From a checkpoint of a small transformer trained on Wikipedia.
Architecture: LayerNorm before each block, learned positions, biases.
Each number is 500 + 25 x the weight over its row's rms, rounded and kept within 0 to 999. Layers, rows and columns count from 0. Numbers have three digits each. The size before them is the row's rms in percent of the matrix's.

# layer 2 MLP up, 896x224, rms 0.208, rows 721-783, columns 112-223
101:528482513478500524553493482538522476504501497516499498504493535494489461492487502492491486528507506514471464520481499516517487481449515497441513511445513483499518488490532514509540507534552441466537503500507503545494438501528527473482543534501510493492504503433513509462482539525482518445507550481484526511465481493461512560515516487527
098:505514553501517486500485459498535510519497519527489519533457488509501527498520479508483484487532516528469490485543490517514544499550500490531500429477524465532480471486546521499509476523510538501465490485498527528484463499461466494548523509499493501513496539499483540513488507500553495463458509518472491496470532480476529481545503476487
103:508534468520502443473543534477460487525500513476531549509506511486505483487503511496522481456529528517539492510512491481517504507490491522513542484494497509493495522556459511473540488507511520498467525472515542481472554484506487472507530476467533513480532553467489505532511467502484457469508470527527515493547467427481474464510468549474
105:504503455467523503481526460467534482503471437555499473497478447560500520476519486473534528458535476486477476480540516493458486526537479508466520493458522487491499496468486441479494529508505470506467488501490492471500496532494544510519453487540495489514498471490504484487481483510486493499473502480524503462547500515522519533502501563484
153:484523485517452533525490514515479497479458514439469526493507498449489507467528489472541528512502528511509502485455492500444487473494479492499472547472490467467547484505506515509513513505494449476486457499477522441493531494486499498548487458483520512480487506499552510480502471538499483502519492508479532502455491508534527508527480465510
117:507468487521543509527546480509482487477567497509496526561480497510508510491498485522464491536502527504542496492477554469518525505482501492506526506508470486498514495492450496485487532471507538484513464532498488460558472499492479462551484469461496456467580487529495500531554505500503494486453542431509497501522498507506488501485532512500
113:488530543550465520500492478535489481514512474473510470523503468479495522491542549448464510475486490533495518482510504522503505526479535513487483512569481512507512478496484498472524512510537472478489483467516540513487532469482456518531523506510497483493532506520529542473506524523510536521524498517513477474481527526488500482526435492537
100:487479480507520490448488523481510489526470527495540502491526538499489517488499516461530493462507528491514514471527498503493491483477482582504531445524494504521538450540517457501501501465476479476493481477483540495520496498491447517477521483504484515479483491460435500495503505498489498506503509528479452482544524517513485530554514518521
099:509491436465535497485492540497510476474483515553456478451510553558517480453488529517535496516497518480525541515483477484482528471527439468527465519483507524503478516553500487518504542496509521530533492517470485504489559460486515489496514524512500502508466449526516486510518498495533418489478496521474494509516486491567499494488460497474
124:509537549521537535519546496512484528505528554485503474472513494459497478478491478486465509490492517489493478476462528495534530486531483514504505507501507524506488497508469499496476487498503468484476523493472494551477479484467501497536431459474456456502438510507524527485471460510490483434508512536515459501528528528499486478467511499541
109:492484510463479457487482523460492478500554506495521498484481540506502493486472532488475539444546478528498475493519447497472536492452481523479450482547544488505513529496529466550458471504532546506530538504505468506492475497497504523475500534523532521466519523502531554482493519480534449530508517472485486499506535504462516497500484506527
095:500477497491471488461522484540502462479466502433500491485551541465513504507501507500477515496518487494511488527471470522510521516496494479490536460467488477533536490519511495526532483537463480519505517501446465472520482532467500514482458509487487463530540494538504538527536512570496515479528488461480464532498522487438508475514524471516
092:497503519506486545454484518490498527506539508496502519511534481480498460525535470538506505493526475477522449507502518485530525534452497507517511475504506486512509438505486518450518483500465510503456490507486491469546518445458459510495489541476502536526540502497489513455493497512515509562481532506526504520538524446498505525505479459495
099:521491463532526514519477457479505448536502500523453500487462549499484491458488526474493518545487481513481479479489457488502482520502521498427550458511472522517488516487499565462525467515503501548517492482468486512497509506558519523540489497516501503548480479523504523477463488527490499522504467487483509512512530493517503542485559507513
110:539478490492491546495490500531488477479499494469543524519494465472502507506526508496487517507496437496475556481518489512565494529490476458491526515498508493519503474515515498491520512491512522502439516517513515491517502472472503463535449483471478513451521519504501524515546507502508459544499483507508512544455503474528498545470475541518
103:533513484454478505434529483477484519485509496492461535459484542486532550469487443469526520531517478519511545525484495447504477514481536474528487514490499487491515496447524517504496523523477506525508485483535521511500499524494523520494476480543516477501517477484483510502458550509538540536521502486478486503492491457494572519515452486511
090:486484480539510442508471507521510487514487504513500476490472496513512508456488538497494509472495541467474464507471507514503485476555507504505539473492448501486503513495522519505475510498451518503488507470482544530525499463489492503511474480458519494448504495500522517531483503510491525471501482489482525550514443502512543552481516488509
093:514502484525473536506513500533511526545474492533461466488511505489444542496453487527544536532523530532487518509516513504537487473516510519477525495527477471469520519523484550523514503478506506460470436487486512514523538529523517490509477484518493474491500512485511485457487496464490509503537484488510474496479527483544445467466467526518
094:513495535511447468478493503509509518482489549511537506532507485511507540502470523494490512494482542526499468481496526510508547503480499520485516480495492494497465457513450455511514509518487490494501458465507497455477508484459472493497528525480483453482451519562475498487517512488481520510511433516487525451513485487529457526522494519493
089:435463465455526481537508507498470494514531494449478489512491493504458487507506528498507532474483510475479488519451497495501499473452476505503470532574493481506543501533502512503503536518470521555504478531489456493469507470529471495494497514527483496545513530474483484509484523489495475555496508483530499518473455482517489500526508495480
109:500472534489498479534548524457513539508515510488541501509510523518455483527460522502538533469468490471482524486501507540526507510504518492497434500513493482532476461520507477527535465474495450545499533529512488483453499512512495491498514486501526507480521496509499489486500494483463499512470474496488510484507528548456493527498468509483
082:518503489452474434448513471488510466494479504500528483538548506483524474485516475531499528481522494501553514508486476465512484471501502507474486488439506538501477507511515513496472520465543473538524510493507489472480461535558499514478464484486491452504498508468499524484531481512500469537492497493486492548545514504515522514558526488528
103:541511505478504425485547485475508481494490530479512447447496518507464450510541512493544524499503437501480456494513435540499514454530532509523489497499509464538485532472514539475532468481488484536496530534496474474469549507497502511495498482533536467481520484513507511465521503518485542484470560521520501520532470522499456532491517475503
091:471485516455509532529475472544526528523494566422493461514499485499474528495506487512527508499549485491486486536496507455483520516503488502524530457535502482529532468519477487489501506490533503513474484484481523519542474474468499516487529464509523476501484472524519499496498503540517468516491496523482489505489555508505441508503509456498
087:484493533517532525509500496483545486482476521488520483511488521486454454516515478490543471527507468478462528490488498515494475447506493495511508481488523550479476523502490517488552502497481538487512495473491529516451468463496519443514527465496527480477475491542525508514482504535516523501486503503508543515512497489537447491549530514480
104:536538503448497528523461505455482487516504548492485503507499468510491444517478526501534451492498534474521444533504475478519514497497474512480468439479480501494478501525488493456514559519544507484513493504482519520466497469507488494496506499484528507495508521474514489475528483506508497555498475489498524496506464467473488526548519511455
100:522536468487479489495504502468505502513483496500479477467494485509493496472508524498545488437473513486533510548532504426511502526554474474526483484490515521514489518484508507505476495507504518498501485501528522508495487539471488542481489510455492479468501497467524502538527516514512485475487504458510482504516471476494539491458472495500
103:499479502506510548485483499558480519502551540520534511490475485530434471481506509532470474470491522472518489514483496498467510545494527492513512488502513509511470484449499465508476535508488486424535491487522493487484495530496551484504534497500497524515526477480493482481473501507502486467461545521519518508508488441483496503539476523509
096:445520538517514452511511501534518492525458516444493496509479504488468448487517478473469501509496514556482495516509543485529541518478552513498477511489490472460529498520480504464468534524514474501502481464521504496500461461473497490477493494523477469504517498507524529534517503535501527530477515479508486482524516492510535477484485490461
104:507497476499482496479455473539501534497485473491497505516503496491518509511466520463503478503444516493499530523473515513541480533542467472435506494527521510482521488491524483527436494530494496510453537525499534502493465513494471552538484467497546511494461522535486506518568540510503493515511459507477522502556487494506510526569513487517
092:479470516542508535522504509525467473494492474534523553549491489487483473519482525532523479484491464513513482545504478505537499469487524496529498544474453516487509517512503482522529516507461510533519494477503523529509529528492516459489499489536486476501536492492541526471504526458515477509438522547461540477511525487442531501504528482495
109:489488445507546460511483477518521487511479486480469474487451564499486473531497517472481454495494420482506476473481518503494491470494477522493514503508459464489497457499483485489538527524518472509495505535473509493461493453521504514524521476497455520481503506509482502536508528494529488493477505502479521534479474498526502466494524550465
104:483499486524471506476472497509520498510543484476467534488497470493464525499454478531504502505487541499485531532533549496444489507517512532508498501533483483519500501508499491528496511507536482482528514519485491531509482545526502520512487519523503469509535433489524542476482466471518539503472494534478492490472490457474498472525534498529
095:466503517507511547472525504542462492504513508462453467520504515542492458529498503463483527568466473545523459515511522475538507499443526501488502509510477478533518483529486495535509471514474472468540499507513500485516523516461517511467528504497504521528478497490474515495516491483532549501488491507542478492525509515516496459506509505477
112:448498527513476502522503471460538524500460506469541494491505506502490511512466512500531481562523526457461492503525555496494480481511523459501519549482535485509521444489512504510527530485533527503535502489500512511488478485474486482491494475466501497490470486473490492476489524548529505507448504521496486482481494494458511484520518465464
110:469508515493463490470504505505466495489540529457514504490486497504482483505495492526517504503491497527474508508498462529494513507517518512453545516510520508479494446487561537485491549519460504549512495509517508457462520485527524513513479533463533491522514528501506466500472485517498489517519516467459519521475484503493524523529517432498
093:519482541505481504527533493496520490515480445464503521486495459443478500492483539558498473485483474506518493487460531454499502478522516516513514521498466547510483531521496497463498525475500435485496472510493535535478468505521508522533516528517475543507479521524519501522492483520500520502473485492508511468472477538514490495511514543511
113:491515412493475472481510526564523484510485507485510515443512518541514531544497506512486541486527486479485505499461511524475475544478484443515501531539496542495496548506466472505518516471477492515485512525480483507495501453519507493494504499476513490486487487561501541495480510531476502530476499541504466480485528516483535535442441489529
113:508504537471494535497467528521499512488485507492519487539481458489496479509513476525490487499536487523484521531502491483521513486441522503545496510510476507501473509508485502473492521539485442452509484538515495465488525544517489514534501511503518528491503482505496519534517493539546465525482526456477447533461488491494459453445482477512
101:493491484502540489476489511520508505479492512477512482531496513549489529500478507465514503496472504515499510509513556494548493513498463472501482490501461535495452478474510493478525488480494535539512468505478537508460471501473461517503535513487508559540515465499452498447525493482498542499490514543465495523489497502508537517484450499513
092:506480450487479529495494530506548484487510511510465482510551487511521507515507531516563495511414507480516533491536482517487493492498490519479520517480484508470544513484503497519507487538496486525502534518480443471469530491519498460496501464520477506485515483522505464539452498500537520495534513489463493461486490462483504489488525481502
101:494545503510501507516497483466524492523473468471504526522471511499505455548499484486525506512496473482507502492530504499477487506473480490448526471418500481493486506505461523491482492479522437491532541538509513509449435471560521483479470506496495499497529494510524502502500520520476521497505486462519520500547492508525511560518517523526
084:453484528500530454532507500525508496479489481524520503548462560508465501513475510476485489481494487501448515483507493488533520504513503491512513513507514475525492577501508505524517460467525513453479537525524491522473519516516510521519505495503491495488494484520539498484462520505480483500475443522503533506514504474456491521489539452504
101:494510513495493467515517499496531504511529507463496473500462457499526522450490475419503500481493503509493502529516520494502549498499466510523502525520465537544494511475520460458448484468528475518485508490542507527517456506481509513505526494486495516560512488480476514491516499528516481531499475495512498501501501511487495494482527519517
101:489514511558495493529539544447473476518500517499474504499516461470505472480464498532497457481516512488470445476513526515457492494505501477542487504517486460527544458519558499473484477521499510548497487491502469574484477489520493487503497518469513549527486491473431533486495532527516514489471482505504492523490494491515513481493500506486
108:475494485510487468438502457435525531487479458478501510507516539524487481517513518510519456518506505436502539524501504496522463474533538484536484506463452480513472477477562510482557531483504516483516518473481492497449478523479523512478545512512507491465502508521520492462508476513482497480507524482538437498503479504512511495502503481493
100:473507531473566478483547525530508510496455520437492492509515539488447531521516533453496488546508493539521495526505534485496487529501486482483484484485505507522503457497445503480516513526531484479514503512469513558504500509446514475502507488528500488520497486492506479488501502506564514481486529492451478477503526483487465504508495452505
109:523491528477474531505503448525537528470510535514490520488471525491492469560488504502538498554462545545519464540510539504484517514547520484513522500506505524464499452532505556500515489519516498508469448530499518526482446499493481489495496457465491444480505548495497444483459508502482495497501472501498521503513489524477471521531498503520
101:442549478504436477451489499514523504487503529547481494503467515441499478540527531477461491457482512495524480502513492457498526508476531492476484487473506489494504494481507483483527503512529499493515524539492529513500536474502517557467484517458533508535516505488489446482481560444479517526537469539513512507497480465500546518473512464514
096:551514483426476473478559493439513485515496494494479545463488541508487504504496524479491498427517521512514490494522546492528497515477483529512499473469474463471530477525532532511469528477502511492528514529456516493522517480494532505510487522467489512525477511523503451492537471533513509521476471480537449478471491499543509516485490486530
098:527481477542525496474484498465519485508512486533454533515479525486507517504511536523512495470489494504468470475528534477518497519486501530498538479504490484484498469479509511478517533552481483517493522524489510497499467516515558510431521523453507493449495498495466512542543512455495489509501490505512483526515482474523504508537507523512
093:527506543491480504532472512449500520492507502495475505510514514530559503427524517482530488464500492524497491518520517483499500526479533479539497473520489487502506479495522511456513507528487514479508510521526525512448481479514526511460524501504519491521489437520452511531503506481502503502533444470527466504494476509522486523511528500502
098:503507508494460480475535518497479505463530522513505515522504525492451531484541487507480515474535483480532483494487498480518469454495487492530509511438492472458508488508554485478499479519540486507527509469514533479500498472546502507487485500471475472496510519491474487488503507501573499465464525522477468497531497484445501466499505470475
102:526498513497536497520543455490477460502455523509526483446484514506503497534493494506516485478494481501544490530507522490480493487498535491449509499472512460493465519495499482492502529492486494444548480477452474473510467488511541502475531501496529533503512486505531502507548511501502526487502523459494512483470530505500479487493506489558
110:490529471514471507531483524489528466530503514495515463496497526482487535462469479496517532460508504506490507538496459485467486485522477491510519469506438482476516505488554529531523478457483524545524492456504512476512505560516527495501527482538503488501481480505481505521478474515562539460509475538465508528500517497503521478482493485533
097:499489484488496506517548463521535508485546470473468519503503478501483507510543490488504499495482497564482519526506505464518514504466469516478512516487478497480514511510487506507518535479462460479519547514574486456455491490522533476481491487531510507488452451471459495504459510493506496549499480517495474498493494502521476515523491490508
095:496483502508508524503497506505523476488503476496494528517504494482573492513490456489485496514478481496516508431523517559464551477540459532493477510496527530496475523501531493476533538509472478488471488514518472485517531472541506495498482501506528509473543461516487501499502495523502507504494499479459455544565470507526550502517505526510
097:476527556491473491487533486472482485488542480490507509491501540531448504497502460482466514525447477484487530519439486523473510501468522541496523531518482524516494475479472531511528482559531495515495476515509490476517529469530569518535521508514479506499450484535518500453464525511522527505501535504504523531482548474531493538506475509507
085:488527504467459488484478516522498541481480492496514513515473532510512485479450518520498458522471493520527462514494534455520504484481496456482480476505459438536473489499512511479490506490506458502523480513532473536510486485472511550509548506455522495478483487522492519493540481490482510542518512489495497490542474463467455556459544482478
092:449508469511481537499532493522526541491522512490507489494517460473480494513501522478492502530473466491504487493481568497515492485522522462507508497503479485477479492484494475483530518482525504528520508512540530499483554461476501539473472508470433508519515552493481552475511486504542511484526521500489478511457494546516475469452497509474
102:494476501475457551447513508462512481505484487521495497503541536506490517491478463502454519513518466499530463476481518478455483498486486508510484458540463473481483479486519503490529487467473487480474469517514488460492480507503512481482518511453529536475515518458535536482523491469509464504537519496473510477507580498515485551470500490501
104:513493545490471502511497484491514516525514507511470523512508545505465488482499516494505505504440518480479501492528518451500486498507538530519529520460500500517510523520474575513520544519486468547458469462530511506485510452454466495519501509513446508487499469485482496505489508483520474495470540495487460477471444557487490512533514519520
115:506525463444468496460465496478518507522484507542520528525483498476522517516495498471476512459521544483512467492525492481510499489532470519518496485487507501461493521478538553488483453494499533500491484498482497513538475501479540487508515480504502518526453445456494469523464510507494507485491469489536484522499516532488505521498476461497
# layer 2 MLP down (transposed), 896x224, rms 0.182, rows 721-782, columns 112-223
105:461477466473462483491513504492498483477526505511537467490509510553443500503490520533478472498503501505492467466514504494517486492469504511464494544471503487517513526506526525470530496503519484507506488522544524491488486503474542484490508504500491490471490483459504536463540526519526517474534539502479553494523522520479515489534554494543
096:443463496491516524485532533505524488475483536534495503487500457506473473477499513469500499540455518463550525548455511486464533503464470475487490532462454516458507499501472477500491483462487461504494489550499452517518502474524527456483513517510507498522509461507502459517497504477490520489534510479520514539516466481536487473499446501476
108:496543497500579530526464520495475500483472496467488520457482501509518488482452531491498492513466524515496467497484462495512482536493509534501491497500542456540493536520509495524510494522522509470510509498476530480460524485500519440507487520499522512453446502519464525516497479496472528525514514546471505507495493524479523453513549469500
098:510493486511550472554451491511525508500459479533471495497527526503487478550541510531522527543491502537475480481506542511515501487527535498535485480472500445481529496485479519478501535500477547509508459505496480546485502495448544493490493525493492524491502493513514500489478470504477517518532519481466491505464528511538547483545462490486
166:515511510542520502476460484467490502501515502486548502490545488505491469513496476533523486505477473527474525420470533470483506493518515507514498479489511502543551512503521494447529494501503521486540498487505496484463460467540513494481453508494473457495502463512486533507506457440519493443500512473500469498494501461489495533487509545495
109:515494520509504513518492515545498492526457515515468495459459484485510501497466514518469463476469498520540470499505489514497518490486497504519534506510517538533509496521486478509558501500477520496532478522538513469530511477498473501530491481517447565485537473515500518511510536515487469499464502496515504482510466540437478489504495460454
101:462472500517503467513532461522507492480526469461504491502503512483541468506497535540502494487438436472470507513479502495478528487537481484488466481499480476504546528511513517481507497509458549508492488501514533533483497515542477484512528515515513528481529507507536466503520442526507482483527540516480514488504484504516508513491558513508
108:499496489516510502578460478487488539513556487522506488515535494510488468487495521484482566509515465538516525472482509552508467462492513508451557422487495504484514469510502443497533521526509547498539496490454537494563523462486538513523475479490484517499506452500483542486501510465509494505514517506517504440500489474466519505512502524489
106:555529464470523510551484503505544534496462483527542547526505536482509532482490478536493499561550505489483512513518549499495485519488483534501482523442472544514456490474476536485490493517501475507537520515497505531496469497509511474465535471483486493514480469493521474458527498523537500509532491453507545493512532524504482539487519461473
103:518491464480506462501503511530499494505497461463515543520548534516480485509445500518522500502499489477461499531495471470504492460514491512482483506541510493506522503445540520483486487532545475510484461478463477460468547492517495511509510467497498479524497492485529479517480476485525522530531493484488472493475500493496535495487462555481
104:514509447508554522502545508507477471539460495508505501488490517509501530512546458453497462513500522522509524519464482494436470460503454457493507491546495510494493509469467504494499535517516495497500523500520507548519530481489512469492548491521521498519433511511529531516534514476522552497509504500541498482501522482506489490498465507522
099:473505491486507469477526467474450487466518457502470451496539483491517456468492493494515478486537484440524541496478479513496485484496464572520498504550482480488494471468522462510510511484465491530465479520488471525485522505506504482509500490556508472483511509521497525531513508565492468517539471517506454480523476501515487475491482534505
099:482490493554502528475536482502496508515533477492510475465473555504517476453466500495494519497543503503546484491519521476563496498532507536524505494494483501492496539546508501441493497546494475517530470569457522481494491478498522499475503490505526502531500481515471490480558508525462507552505479518432478526525511503499480543501481477508
095:477527504480514467476480520474489483505539482524545518476504537504462521514484498549474510487475571485501520496463547507507503500516485507518539496505497519483508543519518469505473473461455513464549490525510543456470524504521490530518532515466476505486477544511489493503491505514489484537459532496498451515485528478525512522460517486505
100:492473544505507509494487527504491508492558489478455534545478488502515541479512552496478508527503508549490512475510462483456505496499476533505478501532505516504533488488472520488510508500494499518482521487503516501471489512535508565505497559503537493552518523555505496495500457482500507480487464467511521545488479496505512534467533532546
100:481496495444492509496545458489478481475534495480520544497500536487512525503505495455512483512503509459490508442507531478513529528518541496511496559476493445513523475492459474518470508507466472467548513482527483516532521507466490518509480502553489504499504468545498510544469520496494491527528507537495525521508452491508485478514520452499
093:510474499494531488509456494537493493519529484489528501465532506500534465525522501500491487505524515549469488486535484490519530471511473528493473483523458528534520495439506530517496533456483547474542528525499482484473502543501480513511461474516479495518481467495498564485480502508494496523535517482492476499480475521516516465533485539506
088:521516466505529478498478491509482475469493447471481502485519502481516496520503498532507550481535512515460503504526487492538476519493479509527517520482486522555517509489499534530505501487511508517543503525524504541478531527469491517488542523484509481471496567514497473524540471502471489491493465492474447538513502472481450502482486485521
097:500536459516506533498503452492495493517502507503461511466538479508514477494471504488494524498492503492491507501543545495479497506513501510503491478550488466488493483484506560473521468507513528479466527515472456494556491497505507510519460489499508555488503520470571541510477467475521542480479530448489494503529484495493460455527476500511
085:509500525508480519490449506494545516522474464487529505498520524506500506515478482498500490515495539486490512504502489511496524499449490526485476482529510496489483527492490485518523467485539530499445502493517499507496497504487515473492470474459498491519508485472503505501523528447522568513495475529500474520459501527532486545458509473454
101:499480551514506539499483446472475519527514499476484515515517510467513511540517496502490510498442471486467526497473505506476479523464530520506518484516535435443503501496508510517504482524497499484483492453465505508525466462530501475533479523463523538499571528489501483507578459473483482487509504508487496467523526461491544529489483533503
093:482470515469446518509497503506488509527547529530514517503528480511507485492519476577522492516498485531463525517494471510524544512517466494452495522497495471465512473530512464482517482510478510472461501510474474493427501514530492503485483495495507555495493504554452514499542484487484481458502544493567493455533492493508469516564518533479
105:482495486505529485503538522511517468482459484556516481501533500514484474531502482478461471511490494509515466504478514508500487502473491500532490496518538545516475501487468532526508512496493488504527498519507491472469525511545540508490445479483478506533504530480555480472513499488457527467472507509506499512513531469509530513463478494456
096:560473488485513491533516528517476521461492476574506494485485492510495505511460428528456519474480511501503521488485527481490481467505528484524472501511480506500497507523540485510537458485486515513481535531533459528474537503542502481487461518502468508496486523513499519502506469501473503515525534521494495514487480439500524469492516478470
092:464555501526514512496538495485500496542496480523518488494541515496509528519494509517503504502472512464536507519512481468474522509471475464517506474486479489524516460463456535513473482498476458517481482474523492447551499505476513512492495483497514477496508538465504459483511516492510482478535518505461502503444513492509505475506528479517
106:487592521498518583508485499470499486508525506483474511474493480515535528474485497484484470509525525464539524511501512496522466514517468510489522465495479495488495464536476477490493518498500547488529528504489502475507517488467527511523470461500497495511506507489456474513495514494447441520485529453509534481459453464481530506456479478514
099:490504485520560492523527484486481541476510504524491500446444467510506479512488558544544478475499469499475518488524502495505508496551515502528479512526503513550509507478485528449486498535490469503514540470549502472508502478477505506507562511471483494463504477498487470496529469498523471467485518491486501515539508445540466484487499504533
106:488468489514537531510470510530505491494527575493541520497475509486473466511500500515489472496454473495466502469512503519513525488482500503562521502520506508473503515459500498509486493517531490506478495526500543485511508527428506504548495505511495486504513446484468525496482476491465501481464558472491515501517505515544478503515514500518
095:531520539525534467548486511464487489481537486522504487484464508503517489537489505498514510491463525489506519463528506479534521508488536541471501472535509490454468542523511508463497511491512557532496467472497555502529508486486465508492510451489491500523517487518489433511494470531526518494504525466522532481532500509484496493475518493496
106:481500468481511494516462493513518484486497450510518522514465470494472523551495472496508492482488492493494531525507503496513535496486499503511533486558504505451489525484523521479496493470528499448470522518516519451480484535523491485533503487519515465464515480494523528519471503481476487507521477522520496569498470479484502479513559512449
096:514550521504521512505499493475527477502465504521461521476452470481459502460474505483483531473502518525479483461518503506525523480484523503502501476484442487525524477533497579544511500540500479499528447523530515499514485506516506535510468483474476508477529494472488454492448472539478526474489483484528454512512512523512494467495529500526
113:481495463443486490536520535509522513557516517501490506529494496501456504512529521485483479524535501461509496477492498499544506518477500512485519500435501549513518522511568509542515510526518502520511540531482472509505561498530513529502514469530473487444480516473506504554469532490503509526443523488474515507507522509523487493490461487501
096:496503497500538493508507476502513504518453488549494487525526504532512544500487484509503450509495485477496514472517499526499491524561518497531507503487512522493531529503514490542481490529527512500490502465514536495510536456540433527523489475493501480530439484525469472503536530441484477485506567496527548501463515438536464490500477492521
104:517460504543495521542510499496458493497510483491470444484507506485483480515507492499456508532527469511538504461502507507459473484487526527521515480522512543532479494497453501459461502504493449538508505483468458561505530504502514451522504525492553508498467523514505518502519517477502527500535501488475525510560468485509467511512545457500
114:467522499508463506506512510474501507507484501510498496442538497502488484505503499521516523497561501512500506493482496466460538440436493492460512541479465500532462499522524502527520492483523498477450530477433526527494488490481482503530493476499489501476546523512513512540496499462499518531477506452460505504513506507512465482491516513454
084:541506527517490465521464498483488534481479452541516525547545552478528536486492516482467487519489529440500521505509505535511492526466515477504467494498502492489479446522437467490528440500544475465487530493522485536477476492495497484515530506517455536464487475519511510472493522471462452483494499534529488517528503516523477508489542525504
101:502511499527526489487474478521519473503504504547510513484500570552531504513465511457516477525479528514474501546495538501452497494520509499509471474576536497500496469476499493551468501489556495507495531476497473519485539461502480505477517501532496480510486519524515527506514507482488465514513481525507523528524564486485509477512502472532
107:510465470491496526528499507496496511471481520517531486517535504547450470466488502520490461504476516499524514530466501459501454497493497480494477494475484500482518510480502518555498504523474518470511499496435506485507470508534508474568518511508480540507519470509525469490531489502461527440518530461450517563490486515508530502488511497505
108:472521462460507498511473499505520496496454490540505459482483484529556527510526489459508514432541452505508519469538559470479513492483513477518477485481501504483429474501462464522455501492462499524511535484500466521497505496475564484552523472487495472505470526479502484467503493505455522480487519497507519521442497491493478508511492466486
096:538503504500497442525530463507460531487526462494485520525548484462471471501467498553534482500497485499502526500509496486526481479504470528511508501491517486531530517504451482458559451500508501490527495506471451515479523522481502540494509540499453493489540521464489411505467512506489515473504552482494494461467523508490515508466495490544
096:531551514523544513509514534509495518485471540539485501496521498481503481502551490562551548507498528494500495487514517497513508486497509462489505496523554530509548463514519445520523513541495532467469482513479502486527484547555501508526563503496485490506548541492512458503509475477523519487501529508468503482488499519508490517496556468522
110:495452524528525531501478498469545505496466479490480519438472508511519446530495485510544515534481485482530483497513518479511537495503542472518507488510504491516537472504485491455513460494477514488485497501523491496483511490535461516469468479528533507498485535493484487473463513480534448509486528516445495525520505501537505506526505503529
088:495500549504509502502503531520529504510493479484512497540509450476506540505471548512515477523506488496485473484454483521510506476463521506516511526502454491529511517535498480549467492458478465509490499481468520507544536469496521466506537511482510498512507475470484479536492507465512471513468498543540514463499498518483513492533552468468
091:484526511512473498466530550477544493502457496534539489487495496526504461439514529521479516529484472477528487515483510517488496496482480505499530478474483523468444519499538520519536501437467485494528508531462521477474510509547494477461512486526505485486478489494508545513478455504502524524514480541496502464513493508502510484486497497478
099:519519479492499498508476494513507519508512533533428522481476534530519497571466460440499503514545480491517454503500508460476470501498523472496552506522479520511457507503484514503511526484528499484477460522486510483546500506481520467530479481507466521489471494489509518484439525525507467498480468470543491464465469497501472511482504494491
107:502485497501510463448529504503497477482478499479509492453440503507472500457478510481524507492525474472521498511529487474531538490466492510485524484505519458545449463480470460531496473480511504503483448483520524490467488512488456478504544487514484465427473561523496506501486457494473472505504496511527525523521471492491459441529433493509
103:470488505485471478514503514472498508485499452485499543492524543503514520483460491470512487468507502462476485491486489502511564501490459504522530538509473508523531511467485518472496520458493501501495490566503519511552499500552507507490532508542525474507464464502486531515505473463522505467502502494516457486478507509500497511421502534470
106:458501475490465510475438513504497530522470498508494530543543504476451511551538507478507498465516486454488489458500534494532489536510513506493486484517471497499487484431502525520499486493526526488497525499499476466506485493466504483523518513516504511510496497490452512467504499450496509505525453479494489507467490551471469478502515533535
102:473488516531533533505495495504502498447509504484503480473481492499493452520511512508495523510499491563485518519498528452499487494500489542498522466490525459482520435508520452501481494518515503520541514495538491497545533509484573525472506536529499507489508533510504487520541500548485490485533516497503536530534500477526507519483508444479
101:560545496502472512520499500457481477491531530514528506492509506471521549521481501536497493465515515491493493469480487489467566481449464515522552478465484469524505513472551517521480475511530522497488534462526531508557510497453479501467512480471480525484457502514466494519517498494480496502490514526480487499466533503503523486500518440520
095:490522490523489496518548477476508526505439500533511466492491492492508531522522488505492549526507500513508497487506478514522521528480492488509493469491518529577541477458497472497496465543445500495550506516493510523494497521516523501538478488505477486500530510490462523516519526491498445478502503523510465488478523475481536490518467492488
109:520528513522536511492523468483499495498521503503463488493487459539507504482560516494514522476498506538478513498463504495534486493481513495532469499528482514505506484494500522523480484520533463482475523518513517533511509499518478523473472531502478451512502420531476504523482498463489480506490512507529511500498518481469484471534449454491
101:485491528490500487542482547505491485486552495470537515503562496466550532514489486490513495521505476504492519454512502495482513503508493543488461476495499515517505496498493507522525455417502521490475527515540494479459518504464470483551521503515497500468526475516477480479513503467478512539502469464493500487493518518484506497488507510503
097:533506484547480492525485517494512480502529504503491524528479480524460524469502510568476494555543515491516518455448509474501514470469494506481488468475459527482554529534493472516462499480487502498478478504535518514475539444510495492482495519488525490518517464479485497530470498482495499490529521527514495536487497475516481535516513523544
105:439491529550465521497498452492540488476469538474458521472476513468497511494534514478495528534558505494547509508486522551507501497495556482496525490497486443515475493500479508522503457490464452473468510506499473498540485490534506467530525501469474488510495475494517520508531537500496547478460487518574517521492488511542503505452469498452
092:472495493544507476527507549486503491488478512527489541507505443516534483503506509489469487517476521536494505501467483494515495508482474473469526460501493486512512505512509500519482509487484526506461486512514481521523531447527516494536538480467478535446520526493519492520533510516530524488485481525498509519489522476500497481498512462448
105:484489521507491471482523511481486476522483504507510527485463530502512522507502494499485544483477547529466452495495484529495538459474556469534510526502532492494497484554464494470480517507467479483511449499530512489468515534469493509470496505502514526464480485473478468510529516487470496479517489521508489514499507531521512533525532460486
096:487492532497501443478505463508526539540480490517533547500500484526496501490534509485493488473481451458511491526526523474497548544481474532505490521479475493522529533485502562476511492504477575551429480535490512483514510468507500501520502529515507532471543499509559488502484456511472501495555470530533503487521536525509531484520492502534
089:460488480479463516524466497528518468544524531520524519497470495479483522539457516515511535508498505494499479503498517472520486512450471481514545467527507513529513515481483521493492493505538452516458518524510519492522513505493514485508530535519584519483501486450507434484507454490539489534472477476453504515535504467506535528495480463462
098:541477467502507489487492516506504489493480473495481472489488519454466478535498494469457512504472500488490508504520543510515518503512528513521507513457529499512508486512490481519500494507478478493523489482485490529550498489496457502477521527501469485521479551504485478495474458487508489485448488487530541503510530474520468526477448462521
099:476481516519510511502496490505546493498529491555478512518539484456539475519440518512511493473474476524512452499469491533508497541528548498510449498459520487494514507491517478528453504509491528499499507504505496510511528525492497493463545547474473534488567524518555548508534522474537528526454512491483500504463522502504519515486479460502
102:461471554526545534460482486470521495500544522496484519466460479499519523499514564474488460462488523497522535491536518513459520544503467541489529514536490497520532496501455555550513535482470547468513506486483473508513506503515513508520489479506508490506505475536481511454507485483479536545496499470482488508520472523507522542547504514500